{
  "n_layer": 11,
  "d_model": 192,
  "n_head": 6,
  "n_kv_head": 6,
  "head_dim": 32,
  "d_mlp": 768,
  "vocab_size": 1024,
  "activation": "tanh_gelu",
  "norm": "layernorm",
  "norm_place": "pre",
  "norm_eps": 1e-05,
  "positions": "learned",
  "qk_norm": false,
  "attn_scale": 0.177,
  "bias": "all",
  "tie_embeddings": true,
  "parallel_block": false,
  "init": "normal",
  "init_std_qkv": 0.0406,
  "init_std_o": 0.0,
  "init_std_up": 0.0406,
  "init_std_down": 0.0,
  "optimizer": "soap_variant",
  "lr": 0.00695,
  "beta1": 0.95,
  "beta2": 0.98,
  "weight_decay": 0.06,
  "lr_head": 0.01,
  "grad_clip": 0.5,
  "warmup_steps": 200,
  "schedule": "wsd",
  "decay_fraction": 0.653,
  "decay_shape": "linear",
  "final_lr_fraction": 0.0,
  "batch_tokens": 65536,
  "seq_len": 256,
  "doc_mask": false,
  "train_tokens": 286700000,
  "steps": 4375,
  "dataset": "wikipedia_en"
}
Each number is 128 + 32 x the weight over its row's rms, rounded and kept within 0 to 255. Layers, rows and columns count from 0. Numbers have three digits each. The size before them is the row's rms in percent of the matrix's.

# layer 2 MLP up, 768x192, rms 0.204, rows 637-686, columns 0-63
109:086098138127137145085153155144159125119123144091063175147120152143110223144120121139092103167105098089164148099185128096170128123152131180133124082156153162083110091157069118168123136133147115
098:109116127123154132192110127128148136057069100095114142122120104085080122160139179086093109190147087103119135177116134155132094129129185105152147145134185093155144064126146084121140129162175176
103:144173102132123116107086175123209131121051091196121053109114148186113137153187183120135101126128075115140062070115139160158111115120141098085113145146154165161171155134197116110062116139123191
096:152131130116163127115173089102116096175139140149082167140123139118100151149074093086170128105129113111163132143140114110114081102116195099168099130103173142174115096200096136131089134109128121
106:119163147126109104141211091167107086186171098117087135139109143127169109116115091096083126159127085082138113147191114067139171103114150171098147122153088146122107173146141139153097158098180075
092:148096155111148114155121121070113143154124154199142110120156143099225135188173112140140158137123162130125165138152188169104047128125178190104116095161192065143073184115130157145149153055087124
096:146066125162111113154131083105135150115169177105125115128104103122137129111151161175127131150183139120143123103133144171145129122075118187128172112148148123129129165152147125176076101059116081
097:149128078165153145065124129130078136129169163150111121171080191118160091150057088161088158110159215144129151130138147135117052069135120121136122125108158140138148093097123063136140155116147083
109:136120185163160157113123075115147068147116123154135200134066093183094123052124122110133122166103105151151094129147117144104168143109079165108104168105129122172093130141085155121179125141088155
101:142182168131146130168131120102176139132167165122149138102120128171114100135161108124121145087117158114176140076174131101132153093139123121149127100120101112143166160154119068148096121121185161
101:152146165099141107140158105089182176112090154122131116161078132139179136162106111138137094139136129077134096071161146159143161157155087059113135195142149190114079075186126128174093108085131070
101:135052083156146157114108118142116161113107115114151130094070077122171126161105083116140099144165145103200127141091091134149121129106113088103099097122131070131169112047110190088044136110144102
097:185102095128105084220146184089183126158144151176083123109153047152144077137085150142103130109140164127130125087122110131150108143120078053139122160082124104107060099175105113128178119089088144
102:157140124107105123168161159108053106159096119131211122158122144074134110022109137122141182159153134161140139185151091106102100147166107132164050145145169123134143042133088142130112138125103149
109:124152071122102111115103104106198152119146119133135188130100116132146156120138148146076176142105116073095121133105079149141133102146091093087169091131132143150117103108095084089172117151116191
102:143163139161126088093118087149117135147175113084100116097124065178072118115092101126061066248160153094173170142101199116134172129075123137183180124166152123138081083151077130151084108158162143
094:140145089107155121125086083204087163138119204143133110092101099096073085130064153122121130090153116106085175157177121131130145141098152123112021104104104064092121121177105159101129128127094089
090:170146108134103160151173122174137140096149069101172128174117164152190122171089116106099084158153143134121179166125205135099088126131132104138126068129099156115133185145100117108149137065126164
106:096110232161140080139150145040146118095197157117134147096042173070134133101165093199120148129125145114124129126140130154101150114130065094112124154114119167116150162172123151068149081108112181
115:158197133145115101138149142097115140182134124140145144115170111157152042138131090111103161132171163113163135068134178110125131173084118148146099102214160141120106098074127122139109135103162156
104:097146078156154155115127184128168092079151068128109095190065132168179107149167109144078162170111172105139107136108114144101069028158147169172118161114122136204122052117103172122149209077123159
105:121113113125140147090083189087173127126177158191153116097097142163135097101099114140100066146129190100153170095137118145171065121059137128127060124130100146112081101075084193112134134089085103
104:149102145148168144124141183144115145150144068079082080074139049147162121146083152178109123134151145146103120098110111112068142075163038112167106154131137116112062061156115138122084110157131103
105:125160144175149137117135073110126197134093102095099129140112108101087099172179121102131086148155132139130141156188115112145175109113116116128118116108064194144121156098176095160157103119144136
100:144083114104102125101159168123120163191100095046155112144081149086151115119192177145122095083117172135093199107107126124105108136162087111125154148185130073116105163139101030115123136096104108
101:141170061128138044174153162103095142096115137124192163098103127030139129136132114142110167122094129137095142163140118108143177214101167096115103149177110138106150071147134154096109112131141100
102:081151135174194114144140059096019175174119091121122123151111131129106119109140074083189116079134132154155112148105207166069121162123107165123066157103147122115154165098147175100129066155123177
101:151144140144073089131140141122160086045171110110100095055118112058204080158121127114130155155131106126137141124140154082148157105151152122142109117101114159124113138205171057173131103088124139
106:113131100153119082113111106114055117121094139129188086105142192162147083133146187145107156120142118083128176169143160139111080137113168120066109116106105170122143043120143085166160139139127132
094:144117114125103112151156123152128160143127104171155138110134136153104169156169211102177092111150157139090162118101163139103138121135189132079214109125135104139108155113129141190117102073103094
102:151096115124134151135143045121129162112120137135128191105147133150175159151160129091150192195173204083137092147101149109092121107126102142166110192076146130123131115121111109128128151144130178
092:127069122132198096121089152196146186137105132139149125127132156054146126134151082104210115116074098135108173132170075075159164085103113136143099120141126175160090158067126152217124114119140101
078:096172141160112115136155108083046169180131150134089143072140047094154139125104195156165145140065135145140072164128138108121151084128138157078172057187076113111107092134132139080138166184131130
096:171084112146120122047145143192091140151139174177108104085144191160098122143150151148148088195114141099161180147188128149132055115139113127165125082137172130131194109127119103156128095118119170
112:179124176170128089178081105087124127098153121104123155069091151106080103130141108110201157139073123099135149102180126160180143106168096110179084144073129117088106148155136125114138129111144138
108:155107107158141097175142112161157139133152173176113169128131163146081158162156126064182175175150111129201155155126139137116073055097143117151102067058140111143111117134179109137205129135142172
096:081111101085121065150078082138224193151138138137099168130118088150121136065167100121145030123143090182114135148126106132132160086133143115066144167164134116120147142172089190142136104120110087
107:073148122125137119162145197127130109144158100097094173064095126175137177122113197125113102135136111086164117092145152127144149156142164137147184105126159050092120082148118143061132132119150121
095:138095133116092103148138143114085084122137087166158168126106121142097106149095143039143160202077109063112150087139159151076152061104165180145114116134095106136121147147134170149162143132127107
113:142087156139145126115103172140108123135098112101065176118092136109126102139064147110148116142133095122160146142133122159118106086153158099115107144086147102119209095182040071213143095163126133
101:114109119198147149139140193069103158111108126118135130103091149122116088092104091152206144097074098115131159150108165147162114154093113139170139159098173148160120146086135143142149103166176100
105:145072125137102119106125162145129166111093104174119186126174157052140102137118120083159165189080104091143121163136178113110099108158181144145114152117148129115134149149108158139078081117073190
106:167115090141127086109140140083116100105124130136129103194120107132113157125120150084167106131112125142217101140158183079146161145086196094168142159132176119092132134136164122122090167171096108
102:170124129107110143093160174135136165137145130122150123114133101047074113162146125095163128174136067122144127120161113097035116134100111158147170125116103181105049222133082086158098128163136177
101:102175155135144210109188133106056090100139106151112131107162119168094132094076191128137151114153112118136097135082150126117169128134114075126088089129173143095149175130146178109085136132133082
094:180085182115150114097093090124152155101110059064062132144101147177092118164131183101138092145100162073093095148165158149133092149113133132120159133098181164124110149122164122130135110100117112
097:174135114154171162081140144144127091168141085140100071182078147116077162157115128170120184118133139137118158194115148074084070128089104067148098151162151138102131156143091142173181095139187046
098:112117096120111095140117168070146067164140189143125100141085136129096112139120153173095130110119122128121124144129113111163098051144108067106077136088107119138083097118114172152073191097094092
087:129130110119124134145073137130152088196099114080167140098150066209100143088137141070114102160142101130059118198090088117167097116131133108126063106167137155155086110099117109124097141110133128
093:153138132173130146119151094133082160101115150152154089136184127091095110141148143104093125158084103090083176155152114163133067136118132111063160147118104053125075152178120132137114126146125163
# layer 2 MLP down (transposed), 768x192, rms 0.188, rows 637-686, columns 0-63
100:151111117175150069064156161184139148079085136172145128103196130149084106097157116144104115103163111110129126124086079175129138143102072135182150133166101175127091074122097152124211123117115101
107:129116166120223137155148115141171065090048168129083135143135110143109153064179106097177160093191135121088148090096141125176132167193123151143096122134030101163155081109113214149149130157172107
099:133138082116159141130134103124118084121105099122170141131145126109160105103063108193107130170130139119125136167157088137165165127120142160089102132094089049117060146128043134113160198119109106
088:119112144132102147118132142189128128106083101079153186148164138083149096121160085102126064126129110157140151102137110095102146119091150093116163140099134136153144146125143143056108085129157101
115:140182121091092132097191110176138122200150165144105151159091140134120105135195098111101112153171120158120140143070111112123093197116081119118187078111125145063127096082134123158139158149180138
090:130147126098105161109070153152125157139150149143101136106139092166121172099084080115151174107107039091081079138108111074084135183139090105098086145108094112100154059155185089118117153173139133
097:117169123091099167126106142125088120157152134120165187114137118157126172132145146154124124087119150134136131145127112146100175072092134144204093152114160087135175096181073152165140144123137139
100:124096132090085125099210102142136159139136178158096102236111154107141140171105133132136136149140167106150135069104025130079162132113127079113174140152138170076088120142145138111116131155143144
100:119052138135116151110116131114152138107134109043164152195119201180155126158038108179160119189103136131107134102143085167136097115145163201103101157119152140100112147176109079139122107070098144
093:191117128141106156170101132153105162143121093119096124177161105142094117096141125132158081139074147116123096108099128174177090118099137167132137127115102163125109127150088194115074129100135062
105:140126138121147154127162148119144127117143066154167115124080115148079122130140138130142117115181123135152151199087089128172167080164143115158166118147113119117093123059176154190116154110227112
104:082163137147086120106105126059130072122159098127170126144137060180114139069155079149148099144128077121137145080166210107136118101092147118107113102107156097104110136152130092126191103153126139
099:151118135157109158109139124133143126136097147158035124110125126176065198149166112095111164167146165115161122121140153162128141118131136145121148170127160143120092142081119126129104195130157136
105:102193139101187139186125123196103170192097103165126107098126149099120174117115174042111130153148081115117106126159140177131214198066118146151097102118108129059104090110116152177124149130128131
104:143116150130099130127136138183084127121096097106144128097153134119155120135184114109181105058154172167124105088155248110106098146118128132116100066171120132125140124112116163189068166164177098
096:119208139101129111172123156116142144084168157143146142143161121111074092095085081120113120080146081104107165117141087115117141118074140159099158137140128128096052075092145158150184104109104149
107:139150142177177137102174070100117109119121116190072109132148085129175070100109101116106119136134171170108194158108084156166056158174126143111152099146065091123156098115179114097143133134134151
096:111123133062138142129107134158083143145164141091130151126071207131103098117159101115176077104059103146158115116100118154090140137144126171092108128125115158137214075154141131164090132179123158
102:091102131097143149124149123082117077121103117155136095210151115126106175077096129130152132119145108176079165143163114078127126100133138123127123145174161143113157164092108132147132130131107109
102:137097120133092184137101169096122171173158098122161087117174114166105120131164171089063096137144119143130134102151146111210141133139167086130138119130167125097069130120136125115104114118204106
095:077153124169192139122102064155151198112136103123082103053111160138131136089143143133126172165098113126152126126181083177100149159122206148133090203142061090092113110135114158122162059136082131
102:191112121184152136092141102185153157081103139070158134084161108149116127130144077108163181174144171101146137142122178118187086113126070124133097156115144201125159145112102074140187134132117142
107:127075152148057114202179124152104117119178143094130131129100137126133129158104118071123123138147126108105071129161139093090118160112090179140171125063106171081161146146117129097128102127104132
110:154118124180109149115129122117136155088142127117131137111122093140150082149116149158145184159151104127116180163132116176100132135149117060124128115178062141054149170111097127173134112128145152
104:121145119147143116141128079133146158154146111107136133085143124133098114168124112121153145209185138111129129065166209191105175110128178124122090133125106119102131135104099159128135101154094064
104:174155134125156096183112106124080112115059065083095109145134093091127128130119113174176176158102132121073151146130105119154150169142135093111050096181104171197142140194123077110135101112096110
100:157086176119154102127159146117128139153061141078159140091124165143138134172143117175144145114158103074157132175107141151155185112177129156137186120136158142141100134129129115100129167120055147
093:128100154093169131141106101147077092125126131177173135151133126156107137120077168204123099165147151140114076137119058135119107083129095103121083107070106178119123123078108130128119081104131116
111:112088095092145157062088150100136173161156050135119129133130118127133147118174117135092131182111131144093075116092158158133150112129138090099117159138091106062090088088139090065146166132150102
092:097107122093092128116062149116113189143087148141191089121040188142133068099111065157153116114135103181132144163102151087118137113118137126134168130087150108172087177104106098158152099113154114
103:170151174112080098106144095068116117068108100087038127135186182099153163106142126145125118143120134111127182101116145157131125101122113180147132131137058089086113129153116146122162176077112083
096:098127142111191120102064163166088142124119143130123027106091114136175126121128104115085108134134117066142104096104135124174179142135146092142090112101152114194153189145087100114147117157137076
091:083073123131116078135163098162175122125105132126118148133116148148203125188140146153079175114116186130157039155151109113162152118113141173137174130164138154162173134164137058080138107146130082
102:104153106107134131118145111126147172076119095146105127192131086135101117120182079106105135112153146161118159131164129155153131131164146135122165171142097171162137089158166093137119132087119096
100:155174121153113085134130126099209102152089091125125122165139136151096169112164093082170097107164162162115114109096129124109173113138145027148132106137084130122163136171104181105175088081163119
100:121086091103126137113126147158149136107141061170173100100132089196077119142099136131138135104104153131126156119098140126119069140119107173141158113102126146133124123131210104131187144132141095
100:103122143087135154163074108190112142141142112139126150152136208157143101196172146127140152124098156133135129146111063091180140095173142158073141099166119041168108138153109137130118180089122173
109:183136100145108141111136153144123137155078131115175178066185135092120160170167128089146121118113134121142132119151155122052098147093099182107177113104107142213110158144174132151042149122132115
095:111153128091178164103122078115143133129148188118146130118103070098128154080143127195131158112164102121141094178168088127050169112104158151088119134172132089113099111201148124076182126083069156
109:103104148134145115081093109111094133165191229171137100125125075140139147155120129160145107164094165121158148173094157150127166123140120119135153192175175138120142067155136142102082146147113122
097:167139170161166161029185079126093130093119114140140065145200139167155085135113126155110102094174099129160130129123141075135070139104097130052171077192091134141097114117178144116148141171107129
103:144139183145144095126135092128156145102130155098064116127140141130142094093088156196079137098154137095119115102150049126153115114128127093069135154112144125123082102149126113140133092103176119
102:130103141130080116124154082131143125128098187139116120086155123138131130158135138174108142126155081143086124185161154093126101153127042118133111118126146151131139165107162160124087162090143185
113:154166135138095105103123104101131163111095166152130150138099143198103164099127126098075144068107160076170164115050097149092113170127155124153114152126093147134134096198157125116055167157092122
106:148163151143155120100116107134152171124067167069177168182102098178144137160134123136146149117094093154116112131154177111146175150129177089094095130129106159160129114145139186147136132160146136
101:225073117152182152203121143140095106189131111158114177193062140073148105117170090127138101151117148191150052117135100181137116105161142081125100173170118142181136149189098127136135118115123118
097:152074129095099155109125076181094087140089076127150168183095176103125099100104176069176142154087112165164136143119093139085147111123101131105091131141068146111109053185129147192135173101117147
096:098099132137118131092089167133150173130115116152144129160162178131111160186152111167097088131105103152118168108172157118135154089166156143067133129094084150135082134150153189132078107055119123
089:102128087178157114131128112169158150119141142113061123139221156095130149068152147126110065143151103123133135132132121152101145117115152158086133104088040156113114147081138134178146093139098149
104:075116161112142138112143124205105075113155091156132148097163150137178116119157141199140132173111105124109066140049062128111136130105130091062151121137088139146174092155144125109135168164140087